From a checkpoint of a small transformer trained on Wikipedia: width 192, biases.
Each number is 128 + 32 x the weight over its row's rms, rounded and kept within 0 to 255. Layers, rows and columns count from 0. The size above them is the row's rms in percent of the matrix's.

# layer 9 MLP up, 768x192, rms 0.119, rows 371-390, columns 128-159
size [103 100  90 105 106 107  99 104 100  98  97 102  98 104 106 100 105  98  99  99]
[[132 176 167 123 135  89 121 111 110 163 130 139  62  92  91  89 101 117  67 149 126 170 140 135 163  98 137 155 115 102  97 142]
 [167 147 104 105 117 118  66 134  76 114  92 141  74 186 109 120  90 131 132 102 145 128 189 123 145 203 198 139 141 129 126  67]
 [161 105 178 132 136 122  97 153 187 123  99 151 144 153 131 128  71  94 110  69  65  81 188 136 106 143 160 137 103  93 144 163]
 [136 133 120 160 156 173 123 171  91 104 132  67 166 131  84  75 143  97 186 184 134 171 183  83 150  75  72  95 112 186 107  91]
 [130 168 158  82 124 123 144  90 100 120 124 130  71  89 170 134  98 160 159 102 180  86 103  65 112 126  67 133 141 122  86 121]
 [116 125 102 127 107 105 124 142 118  65 118 151 141 138 136 192 117 153 180 106 154 118 107  95 102 207 141  88 148  73  86 179]
 [163  96 138 131 131  32 119 176  93 158  66 108  72 109 121 127 142 125 151 169  84 194 168 138 142  91 195 125 128 140  91 127]
 [105 102 118 127  83  53  88 121 124 181 149 139 112  75  87 147 124 111 140 150 114 113 174 100 158 136 188 139 115 160 108 161]
 [166 155 158 162 133  78 147  98 158 119 117 128 116  97 116 115 109 117 147 152  59 167 127 174  93 142 145 141 128 131 189 124]
 [137 114 115 109  59 108  48 163 125 118 163 115 101 116 161  72 145 147 101 196 148 143 175 154 121 199 152 105 187  72 125 161]
 [128 120  74 146  84 124 153 172 108 110 129  96 145 154  73 160 175 116 128 129 132 131 112 133  98 171 146 123 159 126 136 118]
 [132  90 149 163 153 153 121 143  89 113 199 117 106 137  80 105 191 165 138 169 110 138 122  74 155 116  96 123 178 119 109 172]
 [190 109 140  87 106 182  87 179 168 109  58 111 159 155 132 151 154 134 134  79  87 176 112 139 125  61 103 162  80 133  58 113]
 [119 119  77 109 140 168 138  45 105 134  85 154 135 133 101 164 112 166 186 117 123  68 107 104 108 172 160 143 111 117 101  55]
 [ 95 117 160 107 164 117  79 127 113 153 124 161 109  99 125  77 108  67 155 202  98 116 142 114 151 159 154 130 177 152 179 117]
 [170  34 117 209 101 113 118 111 127 172 164 104 143 127  93  51 134 129 128 131 115  95 118 105 143 145 144 143  69 125  95 136]
 [109 115 103 142 128  79  86  85 164 107  89 198 122 161 189  95 102 118 115  91 157  99 159  84 202  85 164 117  98  96 148 119]
 [ 88  99 135 142 108 171 108 111 149  77 128 145 135 130  91  95 137 107 116 110 149 157 101 141 125 133 171 137 141  70 185 182]
 [190 189 145 115 135 134 124 186 192 164  84 142 170  84 199 167  91 114 204 103  47 135 136 101 187 167 132 131 158 200 131 105]
 [ 95 169  95 122 138 160 120 103 109 148 116 124  72 116 155 142 110 145  70 194 105 116 144 101 141  83  68 199 149  97 151 118]]
# layer 9 MLP down (transposed), 768x192, rms 0.13, rows 371-390, columns 128-159
size [102 101  89 108 106 104 106 100  95 103  96 104  96  97 105 105  99  97 105 110]
[[ 83  83 169 102  77 195 124 148 122 149 103 109 134  51 151 140 129 120 159 131 162  99 156 118 136 159 143 173  64 182 119 120]
 [105 129 210 146 176 160 149 125 110 174 132 164  71 121 136 118 175 154 152  99 112 129 168 138 123  90 109 152 114 162 164 135]
 [ 73 149 135 126 143 194 189 117  94 146  42  87 141 115 131 152 111 123 168 104 132 144 111 166 108  65 144 127 177 111 121  94]
 [103 104  83 118 115 121 167 179 105 143 133  85 145 181 116  87 130 102 172 154 147 125 122 186 158 166 177 133 151 138 128 106]
 [148  77 112 162 172 173 138 136 135  97 164 167 103 108  55 130 137 170 122 156  72 109 112 101 117 129 135 117 137 135  73 155]
 [208  84 138 149 150 108 114  87  83 124  99 119 147 146 172 143 132 123 123 129 120  86 194 113  89 130 131 120 169 171 141  94]
 [ 66 153 146 131  69  98 133  92 155  92 142  72 141 131 132 115  77 111 102 107 174 126 114  92 114 159  91 142  68 115 173 138]
 [100 120 132 149  84 112  99 108 122 122  70 138  96 134 157  91 119  97  80 110 150 188 137 183 151 114  79 119 115 107 133 187]
 [131 134 123 146 101 103 146 148 152 120 152 183  95 105 114 120 208 147 131 145 123 105 116 122 122 193 172 116 109  64 118 136]
 [135 108 133 128 140 151 162  53  94 107  96  84 143 124 119 162 142 122 163 126  78 124  73 138 148  68 109 124 137  88  55 170]
 [110 116 157 106 153 131 117 152 131 113 124 165 136 112 136 142 146 164 110 114 184 113 131  10 135 158  98 162 113 118 173 166]
 [139 125  85 163 111  75  84  81 178 174 120  76 165 174 168 140 104 129 148 141 129  82 148  76 116 166 135 122 161  98 106 137]
 [156 111 124 136 141 171 145 126 139 131 163  99 151 163 164 115 151 104 179 137  95 102 100 145  87  85 157 121 101  92  86  94]
 [124 158 104 119 108 180 181 157 103 150 156 146 116 150 122 100 106  55 129  76 165 195 104 159 145 122 117 137 111 155 157  81]
 [109 110 133  60 120 132 135 111 108  95 149 147 165  52 133 164 145 114 190  86  93 187 125 171 130 110  79 133 113 148 108  98]
 [134 144 137 118 115 116  86  98 112 127 126 181 130 167  83 167 104 133 137 167 161 140 122  98  90 100 142  66 177 112 155 170]
 [ 77 151 130 144 189  97 174 147 108  64  90 139 117 126 122 161 115 167 138 114 142 144 118 120 177 133  88 172  96 131 140 162]
 [151 127  93  93 121 169 128 142 118 106 125 166 114 107  72 121 147 154 127 143 139 147 119 106  88 139 190 151 110  91 192 115]
 [137   1 171 113  82  76 125 147 156 148 172  81 170 136 178 114  64 124 166 152 132 151 155  97 155 143  78 110 121 139 142 155]
 [135  75  78 148 143 137 186  85  97  92 145 141 151  90 166 115 136  70 164 109 181 156 133 187 153  83 131  98 118 105 111 120]]